Each number is 500 + 50 x the weight over its row's rms, rounded and kept within 0 to 999. Layers, rows and columns count from 0. Numbers have three digits each. The size before them is the row's rms in percent of the matrix's.

# layer 4 MLP up, 1600x320, rms 0.0459, rows 496-536, columns 80-159
100:530465453534556505544487488528437451503482433536485423572527467437568446471560501498479492537508486564493497508517521491519497568520473546389448497600488499431448551367544439471459503488533495451483424579530452517529520623437483451473386443
103:564484434461493555606526476468487460517507481501449486427490486406436566492404522432519562453483460543360440410552503501581416463442498443460451450497609452532558634504440519420494467517518496505475443602420505555436508573489518537453551502
096:500538507511508637479531484449527482576498620448514496458501448607543513468449451463514522529593467456477547465295535430499538408462440524434478582446468531528540474561484511553455523499587475535577470471530569450449546474556442452440538434
103:446514421553459564545406554587569560490563437432507523494465424487421498530486482475584561550444535506440525491447451460514568574512459518469511504449512443504522571456517590552466463515492441415457518460434524561525533480536518537506561572
100:489474482486530488553557507583582505458447528632335497588489546504497444489548441504529478488498616535425505491493489534467535465510480489564500592537408583534545481582489547573498493486500436535502532525542490445542454553436480551595519455
100:619533442564482528629486473556532552528441606514524470437448555410487534486476527520513541476546478557523562527438472487504471468545534455570568496546460608503492515515576479561445543540429566488522520521433506486516484422513535533511574547
096:406489457568502432459474409563553626566500570491553498526557558549504516452543531450420570489406560521468462507440362624518435528534423469532556455526430514495420463495539467454482456441454545549510424432399483567500497569463499616490455456
101:537542494554489495519575439463553460489442504396583568512420572459566423435551478526505413564464457582577463605464491540444470539488409522457539511495496533529574556532555485580462497580578521548486520537536544535471466441486529546496465566
097:550555487610513480544491506468497481439419491540515478492555487490468427467529469496469519444484440533525455555396488514506460508514576447423479456516501499454485521567503522468449564501523393475550560530629440593475497470629486560459512518
110:470528459472453560417567490580560540565485496534418379451563447542436402445497527486380406519487547579585453503483436482577506471537388548510534500561555446453537470500403458494532496596419466448579631476476479604565449496534530519538466428
097:546490466476474526507503444458535498504635616546577501447525541543475563401481464508463584469397410387508488511493445545495556499515524485507499509468479464555479429447517549452540456451466557531526530537424509526396477493440567540518547546
102:505504569419583471493487509513431494485471530564435515464382484463500584517495477528531506516603389528538473572542476546475521525567581442538446503517516501486532533431482486481399451561506469527480491632542520558493503517490499505513535424
098:520457551482473506535532507509438451501445492504515484505541552464617542559490426480429589470476505422510511530469478515474486499606565565484451541499458423477510521459404530541494452447490525620400525521536456535519350531472591542468519511
098:468519526459414459559444502462484478476475498456417503528457553531517456450453484490427475537384474482452570582513505522518503502523468432517384524589499516582568485458446450521494475503460494452579497525557525590533529538507450601513421559
100:527534524602456480510458488600511547449570552528396504507487393489530508490586498455542549483494473509544460572580478532527416503493442541499465490521451538440451474468529460462532483520467511450444501488439536494490596403432495538525539533
104:481428557540565447423448559428531530516535479496441514388492473487470377548431566432541457470450495444417528509496517558426521466616488496447530452573438532507520433664541512424448499513509481505526504544439476551519473443476500506402455451
107:488511493461486562614551546557539517328534449481465432562591486446485504553560532490443577524417506408536515503478524503538429519470406493506514528450534535484479439506448504531475592510514500435474459579535553507446479432476572480594493537
100:459442518498552512459610412461498517516449528402567497499541465437486446591513484500511521516498564615526554500485556608462569477517432438545541486534415406433474489554465525502453487501482440446471531518554525447453511480528545609546500591
098:536489462530534528437438499498484470499540451445554524490506459478515486501520563456513509525529573508553520421519385494499510460496429559568500516498404488467514483519566559488465492538388512562483554404508423430521506506447452622419455573
097:464503461521454510514355482516494557482511434488469472444454459589469520480511420514492522621381524513558415456460552537507455501587423550445475562532430501520450471500487441449495528395456501513530542437496484573549420582446457501534540388
098:532558564498577511458535463551562461524514535527559486539541502518543510513505556600466508511475533432552408439524507416500472520517567441483488437526505524470421470463538457504517579470407497586522563455530529443519461538526469469583516375
108:479429435491420494586480543591444474506404475499541484521450502389544527468604549479432509459495582471484506389473515493426427486569523522494525587525419482425562442487456529386605498475515544516430460523520465497469479557447511580532497434
103:502461565504467460471430542453505523429480480491516490579493496586427453511508393550486467488477459559455500498432477530474547478524553478445534505556477497449475626498505481527521515545482591502503546545414487415479500570430545596517560470
100:548536476553558578582444590539481540477423536497503470549540561510499462553515422434441409484494375551412507417477425437483419562536469512535510557478507549525531506457500472509554591487496492386543482517489532475566495522521508538540470448
100:475550404513511508536422383381512570503591473410489566431590554518529446550402431559561557579537475522450558472567434544545538517486428556522521506615457526572456531436518496431516513359429524561523541447458520474535525507517548462506446491
101:518465489464465507556518426513436443501470503440420560515513604538473513400403410394472552490519471494615567411529554495437569517545522517574479566457492434490521516490545458516499475461457422528596517487558476539477558546496539524504558456
096:536587509459500519539408562571641556482567500462492542498538519412467491473575483540422534543521529532473589528522469511605598478497516469509487423595505460562503558510504400607509420561539477396581549451482503588470567499453467576518460501
094:608491525434632499613468517437507443496565455466511526544455445439543510557499430543513468533532486455529473522465384592510588514449476462483572481469564613416412475544533548439468536487395545456497498464543602503516435536500573514482457427
102:512470543630508518509547582374538583429523534513452535530437528571553455443478421487522429461488479550464571489504566449526511539518461505500467502506512524499582413493479383477576601468358563479447455600541556511549482498445585485606534656
102:482518482551538478539554546519485491509433447488428529557509432467547456535483441478560463415518616479528485514521502513556500488466459493406525458482581482512465573524574463463547417604499467531464520540459468414493517523579505463525509473
099:461510534436404491472440535540385572478487493574463451489511507455537490418454404509438451438494447504463519471568545526511504567529463490449418515548532529456452520489544474441496421632507548534436452551404576485544529493385445514470465490
103:511462520484522475524467491508532490434475568464445452500477520611526491434544497494491517526427512566495432498567588486576585518490539490509576488526530487421455480419527549449531476513478570492493468559519481586475493466453585486340526477
102:519514488431518523483496471557489524490476506504524397495512487518540402490387572484587424550491469478482514535432536461439485533463422480611610514508494491482539514579501432428534532512504475591534391504459498450482515572491521467527460502
101:554478471468513571444606460483465448451329585528558584427567438479541533503542444470512455426575608577560502542495495507514382530514481559555512501510511558507454478416502511587555591540499563501526562513518485560558468509567439425451485516
108:472478514463506560511456554525522454510477506425509481483423538634462398529463455509563535530497521542465546536572494579484518504567500554436529541567492465484570477547417556467473562509436419448548500443489441491483492541493516503510472525
102:533485402499446517521529514573471551514538546543502526499560505420426533477474537557541509515495464421528494456449484350531457547570529510528430495582496503556527583447437542543529519418526473474433493595486527536428476526539525526482523592
094:426517382548422499461462590438406530514427443567489530495445430561595501464481480474447482457448519471424501347474511539442544477524496549562503512437446447509535539415389475572489513496521511424565565489502494523509498517473436571466525541
097:568522453430492481484494527506523528424561436526562515425445569602616553525549518492467558565519519590648441463471462614610549508503482581453416433532462532568535489529599563443464466477459448556530591545426519478532562503436473521522447482
100:565564521455442534357459418466494475495441451416532430514554549496470476521413494478597389538581452555488441506596469530543551529458481499525490407583468493592511485486581514466510551632439551499527462515501519540392515458561427468618509499
098:468461553425548526534503427578503506538515503553424596466544483451500501500588462595504485516501501462495427448571469494478567546495595464496445442481416453507521503469449465493535580480377421569428567416579534460521488506492452647530499517
094:488514563518587516569444456514376555524420505487378447383505465576435467517441464494502454514555455469475495511486575484502565533475558531459447539492490555434520499412426522587498494543452515528502531460520606504418446449575540420506501504
# layer 4 MLP down (transposed), 1600x320, rms 0.0458, rows 496-535, columns 80-159
095:584547475426456475469509450531564509489505552454469542588491577490406547545475495518502469409471540523584498488563559554406606439485580543618527507418518564514478497548432542489618524517406393547468540541498499536514604438557544487577513537
098:500557569527580428438469510546452548453501508455551473561564530578555504423539488604477470575555583429655512568515506550433521531466503510564544525500406532463492434483567453581479522466435541468559584396515485450494588461470506435507495537
091:441452539469533425597585493540549515478501452548457493524422536534429518538566572576475486520446567564594510470625441498502522613547574469498457399427544458431501516434526549526467428558397516475485530521504482544538509529457507554522528528
099:496475599521575394416531504536424471487441584531472398431465554521478601532467496579395464393541510474456552542599457476500464533478574501472503548479482548504483443494418414495524564504453597527567439554599490496487486522465551560511467422
098:517514488468427575443469546479458530415484502479543526446528474522427484556451616546542495475429436554462542390467447440417472604554504603478475564530428482497517457520440504490471523439533556427509505489422562575506553490563463488427492420
099:499538483455477521468454453514478449475565446452509509604492453551517481417554523467511463511535544427579446405595508499514554562522471460522457502544496439527548480492441521447591557511557490508522566436505500495505478587460420467594477452
099:557515537479516591528541571465441397418446404557492457460478487461494452516494473529583457514526489522524539448563652400510617472418543519474482583431573473497523523469476476547534557533536443455524529566580458492499503401587479432516534543
101:474519540499519512505503553488468497458416472476456427515616501475506469523467581540521549536580436506424519496549575486512457534451630367420496487484493375507472547499434469396521464413463542488550489551425483495540525465469469478501541524
094:419479531443492445545521438466505443530436490485521511567553450485504557432409479477515377469536524507470463420565495523651459557422433461538512551497559539534508456472477593517478483519544559474477427520338469431504504421472528491526515466
105:468530503531495426529439588443484500546528486547517517585597484590481537497518487457519494500568395438577617505486500471545554472487448474471395551555469449524519481443515535584519449363466443399519563521492514517554544504456546603461524498
096:506470497541520524568544609541488490495468424445467591417443498505497493561479555493522500620473527551538511522497490486449454487430507455530455456526477438480504459483464521527469508558501484478475474441621396442578556484578548518465436467
092:518465455566413520546500473524532566503559427452547541545549461490479483432518500483523477425401582503514534465447539485490550546434444527457563421443484497576460535601521482484545501445463499518476440348416471437491429402484584546499442613
092:563498520510611419575589488596556569511620525516540481453446430460485475421515456466530427505526518600457428562502470417542537586425541425449491518506557556443521471587494501537485470577513496374622470484521516541493525426430478463581440503
100:566464533544534508468543534460469483606488459485529474505553500552547541528565570398529461420483544579594504461458446493549548543540476560523504466408534492468532504420512614503562483380531537442458512530554493355498463480488560409496534445
095:540535540445436494517488528433415475534506580393530459461470570506440483545503509499393550501553504526430513472439485403489470453502492533466606571488436379547553540535519478472470475526495453516483429583489390463463483485605595425515429553
109:545570450467466531457491556485397478430463506567569475596496567430616551556467500422447494587456492494485525588535575434483518479478473462614430529449463457518459515508548529388533411566586481474502521520553487468502555483568577534473588531
103:542494469542555520458538403454451473528459504587503572525530426551518553446525515452633409470603490493494466455544580472596526503493515463474431444571495600536571515542564529492566472534465522565457454464524482529565541503480476503484504509
102:584567549468535466426410573491532565568530472581486489442484585511538527497471566488502517472459487483515510521502463338490519540395403527437482490481550498483466491466487530527641478496442527484500457448360435493526574537515483419482457537
092:510525497476523494547568541523531492508494611604500497523377554519548538488528395525451592527443474541419426545468563452579493470444561471500504530511561535548445523525459534483538511461602462442460470538415455541567486513519516358512484360
095:462592488424587471479577473526538493521490523444585452495533490352492516487541596376587466420563520537477470495593446472452445558468583417498562433403525455450475486484398504559542509482578482523491520474480519431484590480492566471495419591
097:544412450526422485512412513355452578459466476493480453389473425501453485494457432460542460489495448545498563515460566561510613485450511484561490458481460422506540490533526592488450472483597404416537507496461465542461497476499511453507415503
109:477535476512562466530526436533523557523436378417543431513503482571540476377563536529491521531477505429481384501501566513522542484597406563464459558506441511424533535402535529479510426510437521571501576552520444468555502490457489472542461560
098:409504619462575510511637527526493489569449515526437556551496462490491471469543572557488515547553414470587561486586495521586514555441428566483446487513467489562555444529480458530555376496499438526499464527477443516511478476609440537513420504
099:480434410448477529433555579438480489497455436437427531498520434538499456540414485591483555466460613500569459638479531542486640537484557563431509542499504443475485609547475557501521474428571566554559448522521567522492520553485488500532499552
097:484459544553432563538613540523515461484470557557449499607444468445493517441580537505405458434503513487545429470393554440492495522546502466417483429370538523504519501556509562567557467600550457500539511536453512547500437548405490513583589512
101:520561521541494574490512566442615473516452525445504431569459442531379514511573499550524400520452524505460432728431537566583477547554396544507529548488439583528470506465436574497443547528478464519458518433538535429437420494530454445415527475
097:523498410455512543451610471467363478537399406495472451569429475604464492507446518428568496510432526461485475364427587489458401546539475501465561568399508581378560393479443581381474612448453557544456468532537465423507496507511562476422480531
096:466503498446451552449624445523454489523479509578451401563531512496476485379523609562472537592452498527526533550509576418489518498523457466476525542541460462533487538386542442548482515524582483621436562540526392573450513536460492484482540548
099:406517500390500424508431385484488517522556475412538419600542460524495447498476511433472572527558535428527417439517443542522543450481490582425482510454462484442603619502548478475443398420526481489543555489383423569477562489435526546493455449
099:464542492497534446527423513467543475442530538541498566410483600494521563423486599482452514497493544498461558494520589476508409540483609484491519439413424449598546459528441547488528570464504517537438469469418510537557386509471508517579635508
108:504466543469461493458437571446438557490461425508614492483525426503571487560564646382584526511540442462493518503565507505610529433490502595508519496567504549485525519473483527492542505562555556543459452532488520543420575475447497508460435423
102:554523491488538511497501423515556456528641457542481505527547420490502396593434506513496471402570463479506510436469433515487490513514471635504506466497549491535527503569426495463490553518495523638505535428535458470421482518471495429638471488
103:505400467492508487496542531442505510515556487591551503471500533508453604462547556481467475462512462593489491483520474544604523438478489504450373407493563516536525415476500507460542499484477423512509466504486541487424461483465513427521546504
100:461463568502455454530421465523510478505602439444546393544478529498416427508412628521464477511512421445443395476505557467587520489504490428525467524504470444482613460541520496424506455440522452501528492474451382469399545494436609519582498515
105:542481477468494519489536451555349518539551502534518439515577601524465400455485439508514449569475522484498509536475538491520526490400435491520395555498445453537554539475530544516478510432465492514497493493472522542553503537533527482492463442
107:450518563511564472443473478487541449467543505511460520415521507526455447509563466461572454484502471499490536545429565565475546508393470524529525566460490503491496523484531455488539538462493545600484535537492540483556491556538514440546516403
093:501511627404536557430522443462614560470532571458464503495523472411517560503493511455450540502517509576489495597517473400539478501466477502507481517488544601510473452545564447473559363494407496548476411502530587487519453468536517447468488465
091:444511489573530522524568482484481475552458534536489414502480410449499434488454528495534392493503462493424546591550458518442487563510537428511558572483472454447486426495470447511550533502498585463464457465547456508460456504490452484487558515
097:485432528473544565608546523456424560554488550499468482478492493539535578512549536541441540484479542551594572457523551448521436614536493486478400634513544444431474473456463502500546538382558488543456576458518473395564461459556585550537497534
099:461526473625517509483497573494504491553528471493539512526530521517430516503380567523540511477485522542496529480499487559485431489445417534497518461592629487467456509415482455566520476470631514460482394572401452570482496421485442389511499502